config = dict(
    d_mlp=896,
    rope_fraction=1.0,
    attn_scale=0.125,
    init='trunc',
    init_std_up=0.0326,
)
Each number is 128 + 32 x the weight over its row's rms, rounded and kept within 0 to 255. Layers, rows and columns count from 0. Numbers have three digits each. The size before them is the row's rms in percent of the matrix's.

# layer 2 attention key, 128x224, rms 0.0884, rows 67-127, columns 0-55
101:076168086095129141088147097098127159156155090173164128120130123132129102144188170114102121096150121150170123117112112170132088178119157124122120179121131111075111095114
078:099160134090125111147124130110083163123125127168128095113122146086082142159172094071122096129113098103093100161105156144125065127165130096121157117139170115133149161108
088:153108134134175154171102115149121088112159170082128107112119114101128144091093135188101098138097125094116151067175130115116195046135132155153125109130148086160149147116
105:120086121127148147110094111123110114197130163173189161112131128138154113165178192115147168224115091166118117148108202193137069146179070084135150151069120110108115137155
089:057181119097097117108125071117149140086142102170179110192124135142071097109129080103148141094120144110141131149120102140104103158085116062150138147114146109117160168065
099:178095124142111147122115136147142102185154127110069151129164134158132172088139184136146166142152175162146131085111093097187197125167159162101116134154137148140124146137
107:083166126116083157137134145138094159105129109178125111139102107174065117120149114133093131061147116147127079178077077111116087137134170158116156167135116153165138139128
091:069151134094086123100148095109164140082113088142129107117096125122059106112186135095138152098165142144118091107090106133129105132139116081170156144129183172080174119118
089:130199143122191172194140123107192097114154138065100076104136097145132119072112098190126077099159170164141124140115107081088225108153135171088147126112138145177148156106
106:136144111137177133151129140143189141127149080073103129071090148056150125138141136139143080171107156116101138120125167132202125095143088113145149168157185146132141125177
084:093110118148145121122125095191083149135137187117161118172162138142057100117068112155101169097098124092092140143166124126065156091075196131129098097099068066173141138099
068:137113126142147132161093119142114140119149176075152115108177124098152117162097134139087097156079115104117156105181175133126093126099144133103106133122095052104104168076
123:091123160130121128105125159177066113041129116176139145109088090147112115150133097119110131100164098163158083174100125127109059182115139138126130106104147146133145120131
059:083126129118088128097150115096146135123113096165116134100105138190078097101189156075119182131143149095136087129081113156109147096142109139157136174138157164082147104130
117:117071168170185153154124132150138106177148191156140169093110121158106116122083111189134131152130171123115140102164133102124220095152100166085169109119087096163169135139
110:098114149110043147144125133172155131102099067195095131086098115169110110119198115108080122084185131151173132120134128083123128145174105122119166092159150141141170100109
067:110137089111092106077162089042099148135101105191096151126085155159118122136147109090144172151148199116160082156128079089156150131153111104151124180175129209103107077141
074:100133134132167113084115103121127110113124119165155157071147103176170136127211144171130150124133096111150087114078124064089150143100164118102182136087117131143118150211
116:180083114115130145162078146148159066161154159142137166084145117109171081175107136136132100151104136112135173040169183154100121116098129118101107067150115067144105134154
114:144105128142174214140123118124127044148113150121132166130097166103171176109087125147072102127133135124130178194152180173159173192135043157120100131153112110136154103154
073:150200159161160108130084179123163146109156114093172133098109092071196135113130144147076081097072062152119108123094111145139152132079166135150149071149132057101163117131
062:105141162102123095118106121133124151058136137098182089176111120083096112152070083119109086114099146097097175162162198165114095136093126116168137068135141085132118124121
159:082150144096094078110173116115096166021113108133104151087123123152075115125163080091107161082156169106128119146120134094107099132102124082172158091124161182118190145128
065:183108126191161110138130136115115083140177192101106147124126124183199163116131149137183142137144122130134069138109067105149150151159162123079129168103102174119075182123
146:139094109141152141170116116147173123157158147110134144114121146053233102158094170160119137118111099135143116085111115140143181151137109165137124150140120105119098109117
088:124129093180227167167086110116096090134132139086144152112104137167097138144072132176110133093148149103159126116156101094083122122102107145103113204114099105162143168125
112:125089117162167181147125101126143094213137161136100139128161121095187120153141110154146145112128099169193124074180106102104150139134103164129088125146106150118127096102
107:070136099134137138178175134178131155083173125106068137128086155137064102111107086127103162159142119160120219130165118120180111143119139109156130162148141156113174136075
100:126070167174122121090195130135104151144136152133110152131120158108161143099149150151188167161110103163170114125165066160153120135193133088140065114158149191128191118110
096:115127194095115091134021133141157127173126155139181086131138108202177123135143130115137110138081098142099096110087153049128060140135112105113131133125097086138107171130
110:136149089110086135135143161149129143114125157128159167119192162176105123110172148139135143140120110134109128127125168146170126149133125079125117184134119091153130106128
099:130073160118090124127191137127074125220048111137122130115183130151133115143155147139174114092104079130103191080159165118097169145172107093107067078095093188137128104138
106:134149099142109100115087164088134142150132090146139067127105118096193142106137068107132104146134137097155129169194151160153124141114070098147181162181169157140128143077
106:156163135110109111127121151078117145133139107120109103108076113161133127156165140166088142209092130138152157126150199164167093152164113109109089094135136173065113163128
114:090134118107114132120152160130131104172201105084123174149046112118131195121155119147172153145148123117173059131132118122119110120101202146129172126146143234147140126127
097:187144108166125094121101125190121090156122123133080164088169108070133149110136156124137112122127138160138138126119101171132071076149157114115067096166144120156188136164
104:158059163204112102155146149109157169113187161145136168125085172183162115113145136095128138161168137125101110098128129237131146087124070168169152116166145117145130157120
105:103103094124093150135184167088162143108086132139090182125109124190216203107158096105124145131153164176137105067155101101162136183161069112119083123120088181158119143118
115:149180135142141117138062139077150159174148152077157150113152102145091169155095132160147156140071185149162108095125126149154122150117215100077139142069121093094086140092
102:122080172165168102119186063150108167081080144149162177135106143114120167133092100162106112153129169151143166139137121130117172159103111084136136142108136074189097131116
106:127089145096145152112083144150149128053143139170132128119132122141058128105089141200127120096056156118186133167070106120109107126104105147140148128170145114153161097119
115:123129079188074130122112166129123134111152111098089155143165136129149157118125085043168156129126169141110132125121062137092134113158113124091083099122163172153128160128
099:135156135114135124141154072155112137106125102070114143118149114130140097138093119134118095162102168143109119129089093124158119116103149066072054168066105153129136157115
108:152126158136175160168063175146137145177153157175111127110156131172165132099120201140172148179124090167139126134200133119165058117132142111089059161139122191158150194101
115:089126118109192099154096144129191120102141149094114147128149163168095169123136167091144143164164147116121080099106143144082141149144175099119170122080150071062067195160
101:198144083124143182141119109082139135220106062105098110132141079089152163143137110134102116147217175133171116146115145130134177152153116126097145124078110168106066112090
103:126104142155123114125076134141176086111189118107139161109122123152126112096180165092100072168080102103097090107132100138186065136155188155116157104119129146100132166157
111:118133136123120146142158135062114138081128128150130144137137146168129114118168138096164116191200116094140157103163163144150144149104111115076112134088173199124127080096
093:130051111151187119154137096082111158174139135154191145125127166141096132150140123063149078131142136141153147130229138112109167126127146075101075082064106150106117139171
114:127127167181147112097146133100098138195110146119092068171130064137111168115115169156161152134095154119131122109090118130113192140188162126127126102098126179154113120111
107:132073180117174124115173133162145101154137117141143195140113132155173202096139132118142140110132130088142112114100139139152166169145150096124148154141149090163181146113
116:133084159118077101110091145126135074170085097118122139100072154096108146142145128110120112079118139091161118084206155113170115155121126127140130105154138155065140101119
103:145111131131096172094170142079146124102090128089160173108206133144125146143110131172092164166160143160098137109121177152112142177125068126132094125094115149126107103129
094:177133071160110142112146136107187116134126127146073171162149110065159097085048063056121173116234188113105155127113069160152154165067082151176205200139175121156090124146
104:131068081192111134081145140145103103124134098124102130131051118140180157078126112174086117155153103133122097095161091121095153093151180154097171107128134152165158123125
104:152131082162157143171152096080167120076175143107143095111137122105156144125082083121114099127116119187144137139134090077101134120153071102140132115134101079124159119095
107:155116147108185169128132135113186098064084136125155121145102149079134143093119167101125092121125086148135181089125116138137096139126116166168101128065141098121120138184
100:119185101159117079171134153115147081151153120093077152090165127108169222103141157144162161111182129165128123172121027113172110107151177143107123099140118147127113128151
098:142102163154115138150107078144125166181064138137103119099132134151141093101146152146126165138201138162135082102156149103126170116155081135146151084156154102125121114090
116:128215199114176120126135136177135095148152117125121146088132088192120125120163100096090109161173107113101190135124162139149125134090099157086122130129128091163159147162
111:155129136113081114136125104114126073028139138083096190098157126187153130124140139091112087151118169077121138163159190136181083162042171119144060092118118177091118140169
# layer 2 attention query, 256x224, rms 0.0909, rows 132-191,196-255, columns 0-55
099:133116091128135104112126127130143115069120133091121131149108156161132154085070110113099105105149166075201201128134141158126158109082097141123123140129118060193116152108
085:138073107126147130169128111095148094187123126121130125118130101125181165159114134131149129156151113179149116123073141127184168160162104101104173143106066104075109152161
116:115146096093101102132064105122113116138204093107108144088198097155146117119182148147069141121116111052147134148132117124147085092073187136130108163140167145135123137100
102:147158143110058071108163124149080150098124098125100116122111151121104142111135114081153108123104124097173129130134119043138108079079143156095070081105147145164152132142
108:134137166095176152176172131104112142144105117157159093097190072115138125153155129163117135119097112148094097071089153097105159139105128151096171118096093121105124172118
110:113147173144113060103143122155110152063128158117168121101138141161093090160069096103085109116068153118105125113175175122081097087061114162141096072079121123136161148048
101:149188166089124082159161122136118145087115080134131073091191119163093102118153101129110136108088122124137139121147122107109056102055162130120089071100148164151137172129
097:128110140129110089103110154129081116091148125149142108122091178155108141149113139037129092139120122122160140153176111109122111109115120115118104149100082104131092131126
102:163055083140045080127070097119149118174161150146141071137139114168112100123065109127086168088142130086103158175164087169117100160149159117124098170156085106143094145119
085:135071105128077164096100106071119124155171152127115150125095138134184153178137156135173116162180140116148134180099106142175132111160098132123144150118115083127103127150
090:147088108155098140106118107121131119167128166125144175153108153128181161152081143119112109185180092133139100146107105154133182154156122169120149201120108074123094049163
094:135119122128168082132132124139156135133156089114125102156161126107121138159113097166106148139095108099109126122134180134158139084148143120135174115118144143131092129050
095:105179171104170120122140115133134166085112087155106073079165134122085125114164078178105146096109186125133154133166110104092054110103163111142131053127132150151145197144
094:126083077163100139087080122094113140120115082092147095127076149138151196119119153083143115111177120052153126191143077166172108091174125084124126168118138118136087146118
092:091143170095219119168153139103175137135140124139140108127154115064146164160134128132129167129098124134104126093117179118122107149129137149131163129075113160086119165119
084:102186154140123110137076123185142102112151088045103107109110114128119159074155109118095090112130104142120106122129085179092014144112128091155075049089140168156142150146
078:137119112128184093124122094155172131125116133135053136165150140115117179102145127107121093154132158118158130158150097241159113121090099070145089126155111103074100177058
103:065166120162123156122093155068115135101087141136119141164085160110125199093110137135120132163186125143109122140133116133125146138177138143114153230110113157134139151142
095:105110119178101129194090146173120163156144106139114107119095091105062132170107150070147126096147102103188116142153059083128120124154152111128155140176159146141082056089
087:148085121084096110126211061151114135152087148153193093151146107172126089168138160172114197161092155128135174096155184115134194149107082187126146144079143150084102114082
115:173063100151103163136104093141133081197160146100110155146144123108183125146109156137149130129128064113153111133146130124147183141181121156082112193119125117123091086133
082:139150129165102118151102169102145098149174090168135086116181116130128159161127126141074073107094057129115082142128127131115092111129158138072101135111141150146046098141
091:091120117161118136065158127111096145081106103135132162164086121159075154054166123096092157130130170094154133113151094128139176083099110087167152074175134103158162129086
103:125126102126092170134162086063071138112111123131087125098135183116113150110110140169125102180098143132102181153138166121148087090146150136078155173110125139133097114094
102:088143132104059067152143090128149137086138171125084096142095124121125157094129112113144091108117113155112208164178077162154108122130153120136191080174128132121103124118
095:078155164136120172161130145092141089096112138126141138162110121163126131140101153110130077164138083157058193146070167114121159132098106109068142112090148114185107109121
092:164179104151116108125147132105096138153119159174195123128172140144176143142080152132070106071104104082103075131133166118104119153111156142040127149092124093173109109164
101:167186110145121126141169165150168082132118094118152180138161072169150104123095162110080111133133110116133107113112105091135140096157110132094129189153076080185095091124
095:105086127173153172168117147163135136106106109128117170129138109092094154102125167110138162139101137127143159132164150113124157076125115154124140119120133119138156149132
100:107045153127150119111095138127148144162119119117158142104090092110150075141150153125069152092126196167084098079145176123093193153122136181118110118160110165120177107109
094:122170185091178183112092188146162132123118117163190141113155130100142162145146135098135134103114134169170115119076094047091144156090124121127082131144161124106132082177
101:125141117097105148142177134165109138082074190153071135164088096122084117120159147145089157115065160153119123105077131103119162131159175149121108087055144147114106121130
095:113148131112158124120150135195151200116128147146168172123135130100119169135097131097138114155139072129132046120157122128143119154152179109129155195161131180148163084114
104:160147108100094119137118107126121133138110171138118067164170138149067091133114080148154103120086153159125151108106136148121127138151025139159055112141140114127148170099
094:112142103094132109147145166098148128149162175151123115159129136150124138090120128151099193114151123138105121106165095059118178161151154112136198157110094129177095153129
099:134169119171162145140116099090111131079129106118120117113159134110139098158145178208146161117163130098167193198113142081113102172151202123142096167142121145141125136141
103:131078218079172141117108118188139104175122098157154104145157163079100073132135183136118131143085113146056095136119190096108122113142100157155084101091152111145168109151
105:113101125110104087116104125157082087135123111158178136101126121124134144093114167097051168092215073119156129106140159131176193133110097157137108183160161181146192117117
101:149162087107126126093149102103129119146177090109081154132155112087135117126219132088160078088151140090119157111097171136147136118172086119095141078103129223121202114138
097:130184130150134114179184090108136071162120102081085093162131115065146127101148094127180112116094156133086151101151121132100117035123140139116177136122069101088083231099
107:121092151136111102101137094120132072152126152173169188190093112150166115091097169185110200076139105165130053130100177116157135165169119088146179179149102105173141132121
096:134115100146106125087089170168079131138189162171149163145161111121147140083167156077135089126126136123102125102123158130152106162198107103131121097163090159106144097164
099:149186077125174121118170148165115119130173127114145138163140108155116136132135127147110166164060133065109140122098128060153202087091142196105209130126139110148142155128
096:171129114137196178099159090052116078122155086151109145138119106139098106122214153191084103135130191140158173152128176111160177082113128140123121166159116155145164118107
107:089121193032147116115095137179101132098123163141111094149131149117123150103129140115174090153106067164132102112079138175129072159174162122199122124135150157050126090130
092:117068125169132107141146097139164221175067177209147025174103118123134140060142157154124166115092193118149159192131080150067130127098117136153084135089090094169127138107
106:120133123098144166109115087205094111117134138127126166161155117136142087133089117104098088139084095124156115151067120108107132121137149113084160185146120102139096142118
093:107110132162171132075092123106161112152141099173118107123124107179125107147231142177098149113149134103154150131108131124119177106123095168124173134148106100147143104161
110:157132158098150199091086132155156106129151063070177170092137158123167093098121159159144101144107104110091084135108138136152098104088158099128116139163151141097079134074
103:185145117088146168152119106128099122154136129110109159142185099093110100157142165113179152101130119077166167161122146094133193122149100141088147075133109175080117171113
102:133146096148112136181154111107165216121156124161139104173108117115098165166127084077191117143129126143133173146088067121088159115188106180104180123089128167103111155139
097:167147168073213113147139130183146113149128097170128047145125111041093139149172084087152061118103133151130150131128086070089135141101149138168113133172126180088135126132
089:092115182077094146149156119081071089088108141106113047090121133120103141149122145190122128115104067165127121170100145161138109120192138112099111060083130187109158118135
093:104194133108152063160103098109186138113118194107145146147111133082106132107124169126170138148142137126133117119133091182110091183169121142187125178111096065102094164146
096:061105164172103102096136135134134092149103103140177132168070166122149105120156133124078135103123163190110093063211192085113141106120129157123163164131130134143121136092
108:161110141122166060120170134185139138153138103182122080116203152153088069114172130149136168107048141135133196134106094094120142109106081161122085058175123112131174109098
092:143070168058163148112162111135126151179170147113198056175097126142135080089143105124081148133095134138110108120172118083126189146104109143168153104066131130138063131148
089:099193109117150123162133205100157100072134096119112145077118152086128153155141129077138095124130147118108162074078110141146082131158146092152161179112161134102089134165
109:150027141090150129084098109122137148156067101154174123174169101109126120146125125122162103142092117117121070143111171148084109125167119059132118105100138156117132141067
096:076135126157153104130098171173085135170161150217129101188112153110074155111181109088110122112110134159127123103123089089036160121148084117126152142148111113168125132163
093:135108117149212136161164101150152100099182163119123165151150163123076103116124115176086113175123149059145118127110128106169127078115174126112098147128062106152079109120
080:145064115132086146111189165124071146167108074090112155128150103142147118182145149183079118154120118142088160137145074110117117129120155149126189083110115135080116130173
097:118154122076095157139060078138171128147139085115140090081192122161159133120124146124132136143096115137115124063055094137117093132112157137119109180119184095123166190103
095:089176151143116079172160123112135163063120148150143158111067164105078125143109119130119096144124130124115136140198093134101123075117143145078078119099070100160097106147
105:103129167090097104130179149160135154160077050156137113105160071105116108128089136134116083108132107152104103062174127128142131178106098190115170087108139096149157107139
086:112160174114117106109067098108150161097109117112180093042083106103091099122126172082128159057096114134121137128161156137124084127139140143136080109150156108110157152058
074:135170174091104083146145065130146126133152128151121081086130154111114103132103111126136084097129089118087149131161138142100081050126095117124110126070106136118176141126
123:121113118150122092157137125145091110089128176160123158134097184142103114163108128086127147109139124126115133181189120147129121155137129122101093119117035134142061088163
123:157077110093087147112088051134099112146163132128140137178128153153124169109136129095164152105150113097145092192156106157120137113117132146127151178100100115121070121153
095:127075093115168106086071143083112104120181148140127139093158172154114148168103128117153173163124118163153126185103174184128109149125158139115139142115104086145053164112
103:133079060164164187125056123164075112116172146137127143126139154154146177135123155126110147190123100100162103151123122122161114163151115152102157198145135122141087108111
107:136171174148129107123145169132166179125095071091149078120138067095113094105152134130117095111111143129125172089115144113107134141117109134151145089151188112129183179093
087:116164194087110111150089113157130099190140135187123067125114118105096124133125143157144085061161066125112111195139135164135077087129066090133105075097132146102149136139
119:139094145125139101134072108102099112102131155131105119136110160133060114160112148103191126093153128141180117197179127190077123097117136120118092102082075155124065122148
110:119183160110144144165209188111181133148069080132108095111144110076148119127131119170114064131098132110105169080100159090134129164130124151119169108160136136143160167105
113:145176192106129083148129084130144105142114145126131098176143115110107098096148139107129123065131098149125107165156129146106118101081118113204062043084121140104147116168
104:142148122148077104165133117055113100112191139102118096099129121147078139149151148097071151102181120066151167161127163152143103114115091087153121100077151173108115155106
105:145094086138100156106076134172090108135141169182090163115076140158121126142150155068153130140150162132171106142156113129155145122105110114112124141110105168138070076132
102:121089175173155109134112114139093117124095164147076058176146106129086155142123131084209134090137160159175063142135120122086175130146131102096039119098088115162152133113
098:172106082124138124051112098116111156078151097131174142107162145166192152127135087110106194183106167102102169085128157085163157143123138144099126156155147118159125169076
111:193039109145175139120078062156101109147168174076151149176156126116190125132122117127194162154092121136143093160163116133146167119139139161126102161123122111127098113139
096:135183123122101126178156085118162140174141120124138113166124154115175155136116086169104041148140088107090176130072131119102084093148156103158138092096145139155126160138
113:078154131137074105169182150097121145095093086126074082120114117144012134108142134115080154103186162105156121122113132124099107103118128090148140074167146126133142101154
106:158107128155104151052095045169114127152107100088193117084146136135177167123156102121139121080158114063179156118071093107141141147124152159097055107161126088129077096145
110:123130158125122102128127153112109142110152091129145097114174151102128155145091146112156103112091126131173152131106100156110107112158204148084133091132107127141116175134
110:094112155159096143082172161138137156106119152097138140166122106092138127155091101133128114164125159094106152110054136052086167138165161152082129141125110087085092117090
113:146101136156089192107120098101067179154069137189167067117087134075116155168080090134183112097147060181134121143114178142042172125142162149121145109155142099122129153101
105:117156167166088143072188138143172097144054107193138181113098117102138075125103137099059113100168134176079130082066176138130139161192131138108103163187104129110127114127
108:097138136158157048101147181141135155068129144070104140119138151169120122093134125159143092187137206103123166088129092144135095125092180147127117110137109126160146159132
114:164156100130031190133127046089150197114079177117139143139140129100118154121108107100145112153141176154137073146088102129108136188153084121128198131164134094109122120056
107:075144164171085089084179166158185140160110161124141106154107137111174134141079125079101058105064179147080161087095130092112123154128150108126097138125115094159153120112
113:093149111186115155143143173132118153111080149159086158163122121093094127133180134115184119122156139138121084156121114117141176121129164145173152103149155147128141105159
115:142118097202159154113069142181079120130057090169157090103159106132167128131140148127133153120091090124173111126164102110152174183102141174145114150153177208148170143112
112:108110150114130113153130133136156109149098108116130149141098193041076087199142162144139127131072134147101103116177128134096104123117088159160155073049124095102066094150
106:175125123156137182131182182150137086174136110192107182116125098155177113135124134096079110127146110121103160086068172096146161156158144152103164197153113149130155160086
105:130133105075129134144091088166162146165132076120076115089127176172117130158114157165148168106188112164099139168094073147182112104134157112086075119179096110152043116163
105:052161165119126152131179100161168186155101164089073082167146182118086133123087140117123069123099162105131127076100128054048089141148148173158102082137106097128121150131
118:119112068142112130129131103077105089160168109190154181095156175149176102171116156133132142132139098146137192127091094119142143221121127128150182191076153149113156110121
105:147200133148195137111161171123119080144120127074155129130185128115156129101177132120147123151098094151149081083101124130152107076120124082082070091072121167126149127129
112:179168121123174085171096156107122068149117132135162245109127117121096097097145116162137144136145129126134058122178147186124079127177096077087140090097089164091106138128
123:141127165147087144147205082091118093143133116114135126150073102068134089131119136187118176102166156127114123147100134099127133142186158115138163132142125098095123145152
106:159099129165195171115075110174121094148147133154133086066192126151199130111144120152115114153072063121181087114097101152097121105114157122108059136152154178125130115096
110:181165120173112146115159208137106147100097120187065135128111139142112127153081121133160119179148168147111170102062123118107168173144132168063164114207098126109169133112
132:124097088115023152137120133069129117121161138117126175124111171173081123124161159158075145148221090121117123112095169126167115163134096104153234158103151143148109104142
097:110143133157132085127164169138105125123116106183145114132190176155174133161162151152076084110051125071170132117087114136170134147126165079166121134136127168119153062166
110:150093121119118153141125102117137103154133098118162039087120119120094174142140137140106154073157152050178113183127136143135158110150119132100100118172144145134059152154
115:130163162140074161145150129195130158114175144067138157144120096096117146112115072112073123116101192151124109125086063112100144131133105109162152104155171150132163101155
099:123112081141065140093121158061114095101139153126158065143111097153085114124141186145130105092153120090173168205147199185153137090119093123145132152120155155124127066144
112:115103118099169085196160157157128123154152095132117062161166100114107085116120131157119132084147084134166100123112085118132177146132128087155153108173117128105131093176
102:109124168097163145190199161114158167142118121057075121169171117117091068142146157135145121137124178166072125106072136138050178181097155105115176088117107155084139138130
117:134103135122148171166136145091101115149052099085158117177092101064132080141147106166152044172095117163156141102130148085093166152143115207132135122079159174117150127155
111:123160107134104113134086131155104111190112110157154152128117170145199161138150100151094064164095116143110137137121074070126104160143106109094081120134115126139100099149
106:109147135076109184182182069134131154133149132171085141157122143166098149128170125153148104105162118126111166153078092104104159095137150102161154111131105099163137095177
115:105096139129148125134172168135152121134091085115091100089132124108061099139151203108111187066135138139163072122158203182190139123143127116156160120147106125088102117110
103:126155121174080103101144132131091113139136174173143122150063165113124140110119101148111103116158141142140090101190158106143108078157125106100078077158113077182081097160
102:165120113119108182150141086148130146180122140087210082172093077167117123102119117090099174113121139125091130069143134097152156111155094131086103092147127116182157128124
111:169147136133123184155168099088147126173151109152108134144137187160142142159101075119057117165150115099094227106055160042081140129146123172134138127130119105162122146158
111:095190096142098136151176200119147126090089071136096181137126141113155150132137124180120070187165148149090157092067079052177111137156130115125153111127115153157132091129
111:165154165158127120154073136098117144080129090151113112145111163115154184176129107140110124173113155090124184101112047084114120134120092082111126156141107111128150112135
118:155077104162152157140084117164033120165138162143110076155172108179112129153189118090173169137132148120187066183117154126080190092140119110159083099142146172101127079129
# layer 2 attention value, 128x224, rms 0.0914, rows 64-84, columns 0-55
122:124178069148109134111117105113170164151143135057155146158123134122112140093107175132129164106124147154112110135103149147166104139133111089108141097122123060118183112119
103:158138067175089133122098060144044099164183112123156109126152142102153153070154150113135179052114124128187093155121103094144118101142126085121130105155138134116136054114
098:078095129129109141112178126125143157151082140142178144133122140138142057147155063124134152136160069151104100175129153125132124197146127128205087148118117103059147112192
122:072137132128136093127162087093145137106137114113120145132089140134141098108159109115089101120115133120154173039129109107174139174097080088101174137114136098101158130086
113:085163067155140097102144128122176103123170118136090167148084106125138127095116083137099149123128175119092165134167110109193142118095166113174147163149117109084140136133
115:097124210104122119105153098159154173138078122150119168155140139139108067078167137139133127112112077092092083128145126130112119156146139130157117137137134121059096114146
104:082122169117135098070144116106146155156113141110126085152125123152123135111061091100102074065174173150084160132098138070120136146081141140127135097110089090137139132161
109:102128125140146140073135076128130175106183141129123142154128137119136080061187063130142110157080130080130151081111064125063125074119159145086186092074173108117115199033
112:070151156102131126150111174117171195142100146125139135137086063138131128095140068120123137148136096145123140157182116092161130109162102150053106197112124143127158119124
119:152142145111176132096165156124123125162110124072112089071109096073151070181097107128122149101114173140086187064118199126163146170095117165103143140094123137138156155172
123:135148150140122076170142130137155069097116159159135132175189127156080195120132132127139129182120154183140114169106137152135155166155155106126082135165081120135125086103
103:160146156126119070163069131168179143083145124154105119145188136168106088157041132133122090163140134115103156176166156125128141084113083122107116087094086120131142172119
118:122108124175125184194155149145101117159085127142155078113156116121089114106114123093148137084119103161120124150135145059085120128126103162118112114173153100165080076117
122:127139172089142112071125227103133150097121152128093122089078103169087140143161103115132053178068125139119160068158115139121171110091095145095148152122131170095111156081
118:161147143083156146104110090106107169161070109153102091145186103178113093134121146084164127093097112141113118129149139167050170139145098105112090163120136150130134100070
109:119106144119182147087184134138092176168116086093179127148130108076171176111154129168122166082093119107164109109054123192139119160172104136196108146113183097088156086161
115:076120104144108121148136062138120118110136157121119132190119171126107053079072079154106108097154123163107146115096112070138124087106104093174182102121120081167179129112
113:088118140073145087146123137088126144146114102146112132145145112160129159154114083140192171149110185100128111167167120090202144098088160123090118127123113079093059199136
106:135110168156149192153142199129171082126110099146149164096063059106128117089171137085142089065148108179154101115091131090138120150181104159060121133198164159135109085143
118:125120104156130123191136172087164108154105142106111139103117174125159159156111130124094160126189130143114155177130120146173066149115079130170096136074120143136067155150
116:151135126224111152083130182056144113133134095118101130051140092136169121134118173096134163123125174102176136148130077125183131177128140144171117128165155146128110173187
# layer 2 attention output (transposed), 256x224, rms 0.0914, rows 128-148,192-212, columns 0-55
109:041130138127164131149122148182140106102154189077160126186139089141143170120065117104172169148141138124139113139139154150091072121119126128057146162155126106139116165127
097:129096063178100106117132094176088126096142120092101115145160102194127169123113126136167172157138124134124109171131143128151100143136153130111123118134072128147154082113
097:105158152104157150144178175144184090088115147126121152181107131088065112102121179103118132124115089097200138059118104131137144147112141109125092155110125111091065166116
120:151104124145156141160158126135073115117130132124149150136110122109105143160095147104146169135097107094136153186126160145122154154089067164156166121141113141090101117072
107:167117121133139166141146131203086106129124127073106148082124083081149117161112090046153188129103089109143148108107125092156131126080142154129155149118156102113092105127
100:135090168118197042128205147117202136088059127147130174178092136175152138084118092167145122116170092088164132151138104115106110173160107108127107163141123115103107071161
090:149202128126067116148111111190093099119114124133139107164111165146137141082074148095093151134121054103152123137088072136106127179106141137122168178132140107137115158119
105:103181161119155109159150090148098131144151138102093090088138089136158116119141152153131131096097153124085136169133087198088122141168161121148149109156164149079170160081
103:091186168109102146104127126121178128174143152098113123138099133114138127095175135134123162111163145112146096179161083143082160146116151141102112144161119157116098132159
114:082146158149141116094122097137145129185066126118165108203110181152090070108102087158120102131143172134117161093156117128135167143152097136161107095149129137161188108169
118:190104115106140142096123174128115188122120137144214119109151145095066196149101136196149180122071103113106073138123159126098111096111112187151118152091110112220073106126
101:120104128103195126187074128088157116143121163112162118143144140085145122158129134131167116095084079147089142092094140131092139124129085189131131132117170175138103113107
112:134155115115064122098128097137141148112140123143126123163103190196138089108139155164088098146173151130087070114131094149120142170180191124154116125120107135094143104160
116:125111181128135103085105130074163159173164121131152068140137097132178112127213112170127088047115150169131109171114089120124162139159077167124118132161173157142185110146
112:088069160142105123095095116090174197100081157182192123128134146186081149131097206160183129126165172096130127118125116125091175089128115167097124147106100123126127152144
111:065106133155107141142129103145115155111117116175109151141136115121127178092152138112125093143168130130180181130108118121173117108142103069102134164126135096085173196149
116:143144132086155148148133128184078115080143177079150150142127106134149151163132167108092204165099104087115124139106130130101090129103146130137154138137189150103133135062
107:044153120087145145154107122132112128195142095118134120112133138141168071168167071104133130111110160139133131141130166102126185136162137129096089127111154110075149141123
109:130105112141098101087103097113119113124168119178107147157119151166139100115135097150129081120190182131098087174160126169133154133141122115139106106138099128145129090160
118:109159126143085142168142161108129115089075142143085176114075171134137078118082106041102097184175084136152155098105100134145086111128121066128117078142099105079075141148
109:133074116163139130088120126089132122110169084154100094154148129191134133120118098119118096115160202176102113158135164127197187138121101135131138126108145144153106121155
123:087172173148148138095100122111086185162158143116183112128149096151127141097110154165118177151149166093101100156135110124108145146096178122103150125104149147141123137137
110:089127135071125086130106095115155137106151090089097106104105102152042175123096181151132191082091161109148111168167139141090112123131134113126156123125119190113119087104
101:139143129153127146114134187143153114121135185196100150157119139115087125079170169128107111134124110137152103092056092103167214182126167179126095161122108114131104141151
110:139138138129144115167148160142124115099118085161101114168089116108127105186096128153136120141143090106121152147161120136138165124089121133146165145137131116105126088128
100:167132157170130163126142124169097123138117080102112125132123109079203074130109053084142119135142084100135143087120083090181147136105126137076091118113142103161099087160
123:119143151140213121160122143131176097109126122191091172138142119142066145120156205144121145101105169092162133146122160193118144160101109175119144144127079155106108098130
110:155184126124126159120173093167063131167173166133125104103152131128174092161069124122101142120131064122128121139068131112124207137125126176143163153102159104141102145108
110:149142112107172135199160152107136137046112143131114103111100095166148132162158114111109186141122173140138178134208150146122141107122127099117174086144155151118187177078
114:146140103134125156104126131135076171171176132103101135118145132122144162162170125107135155113163148107090069169150067113108136117104156094135153080132116167134055131134
121:181136078131080184076113087180109105113136085089166144175108155104108137102076142118124219132146094107121109142182149137173108136100134106149187160137145096106130142159
107:119162169161095126119139178132104149177115081161186083140141131093125152131126133206125095147144092077091081122140180127113123148126125127124125097131146127184105115142
107:091152125113122095151104128076156127180127154131138177096183141112175070153091113133156077155143153115092151082085131112110116133149124197133091151139167120092175161099
117:116128130068119143106103128121123123128126121139109159132129161205110163134152153119115120113148131112117080171094150167121165139182158133156090168090148107093129131121
117:150114150126136164095161080119047153125156132071188105143131107155140136184165062140123136131164119132117139142117100116119086093104074086124171092096122121140134141130
119:086120130169123120176090112103182099197102159133183117186099131152084167138126171129175130117121145131135135123168126214124163146113178124148220151092053153044124153144
102:131082104135130155163096135126161147055120157131113134146137137114041193084113207122112133098106125164147152127133149136132160135151132135175196140091097179157129085149
107:124121174091120137117177195156097129123136130138115175102129129139229074172154103100050108127153105098112141148071104098094190163114135150152080122150189084096150111148
111:160133135118141132165158136164098165139169125182117116119118156177169071136108090121163139117165123130102098174137191110138119126145079087149066163149165016156106142107
100:158115107094146143076069118131087099097144116119132160116147145123124157171166134133130161099127135150066068171185141172091112089126129129157132133108139171177099172141
103:135108118138075139148120166176148121094085127116073151118121122168156092098105125072138103135136120127219143123112125104220122066131119151086047126136121119097108080117
116:129115118112144109102105110145173176022131128081098133169102137146062154119046138113158149130094137103126088138162162148114084106118141090155191126104116124126077144121